Weights of a small transformer language model.
Size: 10 layers, width 192, 6 heads of 32.
Architecture: RMSNorm before each block, rotary positions, no biases in attention or MLP, untied embeddings.
Training: a variant of Adam for these matrices, 132M tokens.
Each number is 128 + 24 x the weight over its row's rms, rounded and kept within 0 to 255. Layers, rows and columns count from 0. Numbers have three digits each. The size before them is the row's rms in percent of the matrix's.

# layer 6 MLP gate, 1152x192, rms 0.082, rows 441-484, columns 144-191
097:129147116094147143162112104135144131133097155142182152103158146099170132102140075165123139122128143115194132154159124104110129154145142117166105
103:130139133102136159144183166139113159121108106133128120122179137131102117183126105112138139104161112090092157101156079125093123142111134141154126
106:122124164081148132068143164138089159109120114141169162106105108155098115146151148139124155163157126092097120148110108148131132129118181138101153
106:134188114130141117147151110102127176117141164162141154134123126154164106132075125109116130115142167154126126124101131097125142106094091133157076
107:114082142113118107112133146098148107091122160150082144127127133081105142156128124119079130161145126172106086099093154111127135131119114137156171
094:101119130126082141129084173142146148143136099120135139137163142115120106132098096145093119153115139163128094179092125145122155146128161111117131
107:123135141121073156089134110147067145092152099113171141141105097134123114160131100103126117141165150139118154179149118120106121131097147117143113
092:109127109128091106133142113125142136113110133145137160211136123142133126076109124149118191153130165103124109128150129153141091131119082129119154
105:148162169146115131137102079133154107097114110142160101120121135058146135105115154134121135103132140094157102136097164158070148158130159142141140
102:109152106142109122071113115124113170122139160086146110133171088125131159097121134107155108097157134155157115105071113135091155129131088138121112
097:140122101102088142100160139163113147134159135094127126111089119098132147147143136151151124184087147105107127124143129102118140176143123088125097
102:138155174138137191141105129120122084109162084164129111125120122097106097114159106117124110115099138115142113135144144155128140102100088053116132
108:111144161122119099163141120103122100152140152120127174109150125162184107102122150113119137149093136127140134084117103139123130132078109155114123
145:148128162121169168141114097116119128123085133137135167148108128135120144151093112140078120110150162151138109125133167169092110155155112128111144
111:169133046092142116130111141140077097111127083116108142149110133124161137207111131128146124130142110178103137100151154082105129169114107149090124
101:109163174136124158175148086125083147140105101116164129105138120147054104114137148145121088159136160113115097166128127133125129097162140106110088
098:138142169123132121138058109166172166115136154112163114108108097135136133103166103116108134113136143140106099109117127133125139183187116145120144
093:134121150108132099154115127114090107132173152160177139116131100142079100149101130114159112106128151101165158149119117132167110105113105114174086
111:092164085090115154156133083112189114117179149115109148058140094151107126116077166134116137091118136136168113167142143136112103120117130135149130
098:122151139089159125115120151080131105132060112105098152120111115094160138096090118083121117102154148142173094127161202187110103147146152154134121
101:093136151132102105144179142132125097165123135098173115138154129087078120137108155117158119155138128155115098178105122128139139125150145101166144
110:098135148101104136090126086089135139091091149111105185153116186103148098137096145151119128156067135100164114119127113070153119149132135135117148
102:122109072131125102179102151154109157137130131147182160122084095154143130112136110099124157147106169132148115087152203140118091112129123140140153
098:147130141104159140143138123107128151128156126136151117114146094148119165121114086123107145165074162152126150142173118145133140130134107110142146
099:150140106074155105137185067146132082119123134098126113138175082125123123140126089130154185130136109091120126132160148134134140141101128129142154
097:105134159117157154087140135235155131120129143175153099161149125137142131105147135086153204124099130081172113101103090104171101154163119140129167
095:125156107140091110139106127137123155127154101098093159130129091129099127151128141112144131153147165110142140124159134142164112138143122173128098
098:063105122122112146077080133151122117164169142120149134132113124123130096145095141119171097153144171154122152141115141120147117115133118141136116
086:082141118164172120146106089142159158094106121115167165134105149120122130115113113121118165101162179115129124211139115157128110131151117106133126
099:155106156104195130144112099126167121088112165120132113158117153132142112119141137115114116103116178132120134123105126115098103185116091153115114
115:124156127119117121157139118092114117091124133095141148133140137120131148130068144111163114144149161129098134110109109138144126110132110143085126
092:143122135141135135147116142117158141081119148089147165108163092167124125130147145115127152092119122173153132131137169172124157103164123108104150
094:116149176120150080163094151178116113101134111159145104122113091094148149107149113134129144128132133156163098137128126148135152140131093129163139
100:115130144157125149131105184143138131111078125114133182078168156141073168142107113155150146106111126125133111158151196134085129121146130095125097
087:139141133122079170123107111115095126149128115156135144150124108126130170119124095146130071104091129122092158067130152169163097092133111106104157
100:135130134122121100153131147146181093122097150105122125126125134142130158141137153117171132124133109189083113133112117134165099101099162121114144
093:113171093153127122158099111126057124144107094085129115096109103149090139139113116154107113133099140130123112165084150159100136148179118123108142
094:144113097110191118129115136094134134128103141135140129092133130149139135152149097180107143110128140100111120126183146152138090147125172129119089
117:122153080109148130163115108121165138128116117141177105149121084143131125138130139138144120145094197151163130135127146126155116128168115147108133
114:159118126085148112108118127135101150115082146083137084128172103126167172157151102141131126103127132131177132137166118135099152136152098132117117
097:124119124144155133163138149097100119178115137138146141132169075155169096134121145129135117111131155101132129061099165129090127146149152181107137
098:150113117129167152131127158161123142177134177121104176100106117146146100116122135139087136127078186128105152172125164123121137134106123122115104
098:115138096119108121128129108153095155123122141119137109150129124102111111118141160119144076106106111140101153137130070128107148097133136122117164
102:167124113153109143157124156116144126142122099130128156131117120140150133170106114122159148153105115151074116104116124161121116122115086105137145
# layer 6 MLP up, 1152x192, rms 0.0775, rows 441-484, columns 144-191
099:176135142131105160125116096145122131134179125117169152112141115122137113152134115143127125131148091102152169087074129159077182095107129166117113
105:117145146159104089116129144103110141102119130119119154126164137127064120167097162123159100207151144137159109097102148114124109111093123142153129
102:154072136127150128097143173083162124109077197149137173118156146116149113119130149118112092097095119162121126116108108120087143149107164147110132
100:150108113098112100133127172114149116122092138126172088141150150108107131090146124142174109201077097086115129172143147125108097175177129142146163
105:108125116152142140127156130122140155124115094157097111133082152115103080108115109091085107115168174129114122142125075134173152089088091153170130
097:128152120117122150130109132200154131105126134104117156088115128142130150103120197116135150116118142089090156132127156114131115095118140143141144
102:164144125135144162122153126135138130165135105126194101095159127114118118117105150141151139117113152123141118129092148152145140112113159153105134
093:130179107158099142124141134140131157108104166137138107141102129122135153121145111157092136135118139135128127193111049127157130125165131131140144
102:125142084076164116141115154098138147151109168168148138149158115141101107127157114125108132142128162124099054110144135117132122185154120132096098
102:151150133135118130103121136099085115122110136124188182143144094123123131139150175095150126097131143142167139163112132146157046120077121143124119
099:135147081113112153146113137112136174133120103132133167147105110127131129099107132165138088123105128086106159113115121128126118144124095131088172
102:128157179062149116130142096129126114099168062122126142123092082111140142127138175117121128151158098177139137089147138084132160135108089142136162
109:160063093101153110133156123117172186131130153188132130130096110109120124114110134100110149158146112143127138110154122110132100144141113128116138
123:100156140142136158131092082135135135130107132106142168162150158160122134166099140108098117118160155097103145125093169158149088152157113128108169
102:135129124124129121131116152087118148117128148142115112175209144134135158134125100090154161103118146105121107124103138145150137067124117124140123
106:144123110115103140164162141091109176132158116137167138110131149104143152123050131114149134097164087152147150148148156109104142137133118131125146
102:178128133138120162125114124147163159161158158117134099135096120125128099126115121106133126109121117122098196100100108116139172171151140116124124
092:092122138113138120099110140111142145115136109135108104133130129103104116129166142087160077152146127144083119128083139115105125088130139115143155
112:152100093152141146149129123158151176159131163159136110131149113119152108120121137108111130116167159107133113108132108161104177110130154166131145
093:115144079177113152138082159094111152126104112114126163113145138083089102129095072101131166103070116154116122094126123127108166133075145141139168
102:120146147130117099081123131128133131113111122130129119097097126141171146158124140086136123114142126067140124117134157132144142134122096123079117
110:119121125145095130132131155114125104097153113106138137123178088113123151096119157121154075121117131145114125101131137134129140137154146151176174
100:149099111104130082156130105119142102141070155132131165157103147140152140140095122143138142088163118157132132116126130151124133104134125179099134
099:086160124166169153137130122125153114133140097135154114094163143157110128100108100118110130129106165134139107130145141154126109137159099105183178
103:133131138158114088117132145138147138111144122077129139177140131113101128137159071140123119159103113149129113152125109136095118136110108166159143
094:121110166149155142136125099135161126138156098139142112137146092130093106116139121096158119156170157126087146127149148129131127174110123140107137
097:112086150122115088085111182125122151122127128114115180112141086161101117139133129130132152127102089174130112126125160111150137084078173099146159
101:076144104148082113089122179150175114081130136139121130130129160137086146149117127161133178111105110115138155152147122157120105118146145128136148
087:118097120093098177137122146153102141125104144164145151119090142147137112153068116159113097107115121119185121152149135127109111121115114175131091
099:141089109125132067127105120125115164143116111169158154127094151156148128154134146135157182144122098074137126131125103156124126136134140132142176
109:143140121129145137130140130123159117149096142096125092133152187095188150088136114126118166105141137133151144130127104136119076130107092163131108
091:122140161154107119162149137118161106149154137112137101125134149110087118108139147127125092131126126184120142152139117127137147145139124117130164
094:139115130151122144151115184153149116105158131119129160138152134083103120087126127098147085128153140112142160185134118104117139127081103087128100
101:158076134128111136116173117142128082118119103116119152082123143121160129099089149170107132147114124101101145109133119129137117146088133106099140
090:120137139127131121112162076131117129182126111152122130118118136079182110133097156070102133138120100168091143108145119116144160153099107170121163
101:165139091158169150176118134113150097126157091184140158107129118121156145116101143126063091107103128146143109143111121144158117118120124132114094
095:094139129132150161130131137097148185091105149120103137154125093142124122117128114111103097161131131142131108136130140117154147124153116074132126
098:108086160120088114132101076180146105116127118107159124215080147142141156115161159094157113181154119128118117145107131183093161147104114083136176
114:153146130145145105136110143106139143149107130153131140130159132148126124135116130145098128158156134138129074119123122132148119135139126141101127
098:112095174144141171108138103153114104106113163104132117118142109155129100105139152125168142174128095154111135078139141161085163172103148129115138
102:157074108138150158106132105091146125119093159128128132123104127145104138121135093132106129109109090114140134147151160160117133126122144137159094
103:153123123065093156130125162134091174109123086132093150101145115142110139098129097100146122147131157156095140119184138074156136115147154089121115
101:125130154166127099151138106123170109137130151132114131159086173113144142151116159162128158173142095119136120101136133125097090166116064159098146
105:180110101140116115105145148101103160154166142129119119108130140119151135129118134161107088166095111098153151131140079125115112123103145093145110
# layer 6 MLP down (transposed), 1152x192, rms 0.0757, rows 441-484, columns 144-191
097:077117142098110146114140088109131108111154153104091104105115131120092160153137156106086135129092108108142127077156156112133184149076114141149128
107:155128091133104112151151154135079079149170099133123149163138098118132150157066172109148111090122156158154116142112115134136160151146102126120108
101:111128100164110110123125097127115115097149110102138177145100132095072150111164144157100120111131155105130111128131101091124161139108156130080125
100:111128105141162155118124135144110128153157143148125094107138142153111102128129134107114160133139121126124134176107111147115155108076140138126186
106:093143085146114190147131118176135118164094084134154117137128123123150129127067122118138126126117138132178108166135077139109105115162127148134151
095:136088171109126095120138127120144112123184107139134127160146093135081117120122151161109142101111130163154126146118157127102115129119132124118125
105:116133146157135132130158117127143119115099155131090104111094138143134154108118134152159085095106136094117152099174117130126130150137076137149142
094:168147081117132126102146081157096092148147113132139145127168155122109107098106133116168122097110142146155116107114126110178125132132129143105162
100:131119144136139164102128074105158164111137093175136121157108121127145124122087176149104184168098190096130136148103144100088116130164113140080157
103:124133115116151162104118126103119087119148136108157169164128128130102136121164094136118122119136150089129079146116113161150114118137132107158177
099:129129092125111130169157137093155170191097124122148142125131106096147149068131107113105122110117132133119154135118165090119164093102142151112123
103:171160137093090138103165134140111121133168107136142120106114122119129136128155065129127104112125137141151157149133183107122114147104180131146085
106:125119170123130193128093124104070107116117124127124119085143098110157164104096100099118148131107159132137196103109181112124129119109123115143133
106:149138157139101146120154090102147154129102133100139108160127163108119156135134136105124109130167135107107201092111163147177070144144121160120143
104:142106163171089136085137102093094165140104123136115148130104165113108122126131102155136133099113117148127112120104135098118149197148126111147142
105:107141128116115112095099145107149129109094093111098101093127129102098139109140110127161109126116162128132084101142124133122127170140164198111149
098:195145112166131137128137133144142141185157116092094131155140168123097124138114115102125101122113136129123149133140133093126153156137143133138125
091:094113088117156091137079073097119146116119157133141135140129122136157150096123095148110135136132127130163083127152175102179125108105098117111118
111:152119114162157138107108119117140138104168141131154108116118082171130117163095103087133112112116118111089092114110132104098106157117117148155139
092:106124136160107117135114100118136123142149160081130140118123167133115154115125121076066194146148096124115165148140112098144133144136130142125137
101:111124132065134153123140122156183101147144139166108133130108153133143099100165157090087121165137172181130160076105122114133126105122145107159134
108:162131132141150100176091094115141142151091128163097154141137117159112105133175099123128127134087098103139183098136096096171123114141121155082106
100:154120135143114144180120123123127136111074139100175124144144094104138144088106121108110160162135181176109111058149132136126136114107109145111146
097:164151102126105086138124134133103145147147121114126109088088102148108113128112129144097120148145080114099110100137090112105139163102073162105073
101:100091108129123083065142099090138101156124196135134111066108114156107134135091156129105125114109135150138106097090160127129125107105115127093138
095:160143143123157121128078113155120108096118118123072118115102096154106152108127127115112155120127148088110113135114147095050149133114109165144116
097:139087108111133139123106125081103135135160155148112138146144124124104111132146119106090103146089147123142071105144161078157127110138097139135152
105:180150157141142135093115179148088119139125143123110138172163139071133129105186119130153092136138139145141086127130113141106139137120142128120090
087:125128111094086094138145112133106144135073105078144139161122098146109133065116137059175108129102149145142033101126133129140094144166132128077127
101:172115098132104099141171134106125181146151104150132118133140111128130106107127117160089145122148137099113070146132120124154118091155133136106146
108:119144181155145156120116140135120117155111129145085125133104100129150101126170116110121131131120093092094160119160142187139138094100144098154144
093:090094167150120124129125100135136122116135157100114092124130148096148145057112124150119076125159122154139169144145120091146158135117140102129115
091:115099100085119112121138065124116136134126110086127138150114172168102130164135160098138071093107105087096140114125142115148124113094120106088106
101:153185128123157128080133124113103150080160133165146155095117141196177104158104114079108142102127111110125122135110123142121145128140109109151135
092:110162134111177117130128139175171099157104150129115140157148118049140144109154104085124127131064143160124113138142103123102146147139104160145125
099:148138124116153142158123123156133141097100116140146135130116074108162119103143107095112129136144071126142190133129119150106135124150139089128139
091:118158117092195104109115094112111140114157155124138103159162156153137089154167151198128104112142111140136160113125159163120109112134143096130129
098:150115122103147074151114094081078116113111147148113109136088128089138128138108121139090150110147115177134105113126142138118105118147112110130153
108:104120105103104135131096131132165137125101166136164116132118115139143122123176119138118121140122174146097082134163130068120096128099141150143134
099:116083130127152111142128133118124130168104090136140102102122131144122150130165159096119128146144105164173130096122155147146148172132095132138154
105:166144104116157144129167140072105122089122106124137135149160136123159153099087186123105140119104120139095224084142151120117144137132091109106127
102:128133131110140127124128097121176131124193131101133125113103172160135099192116122132119133104097131146135125166076149156136156131081150133124150
097:134123145159126133180131142139123113148159115115136115094112124111121162153165141153139108177139129146135235138142087087071071172117132116120083
102:117160102110119159097107145126112079133144094160111094116104172104121112118139116145095107165097126160103191142139114134130154136147121088165117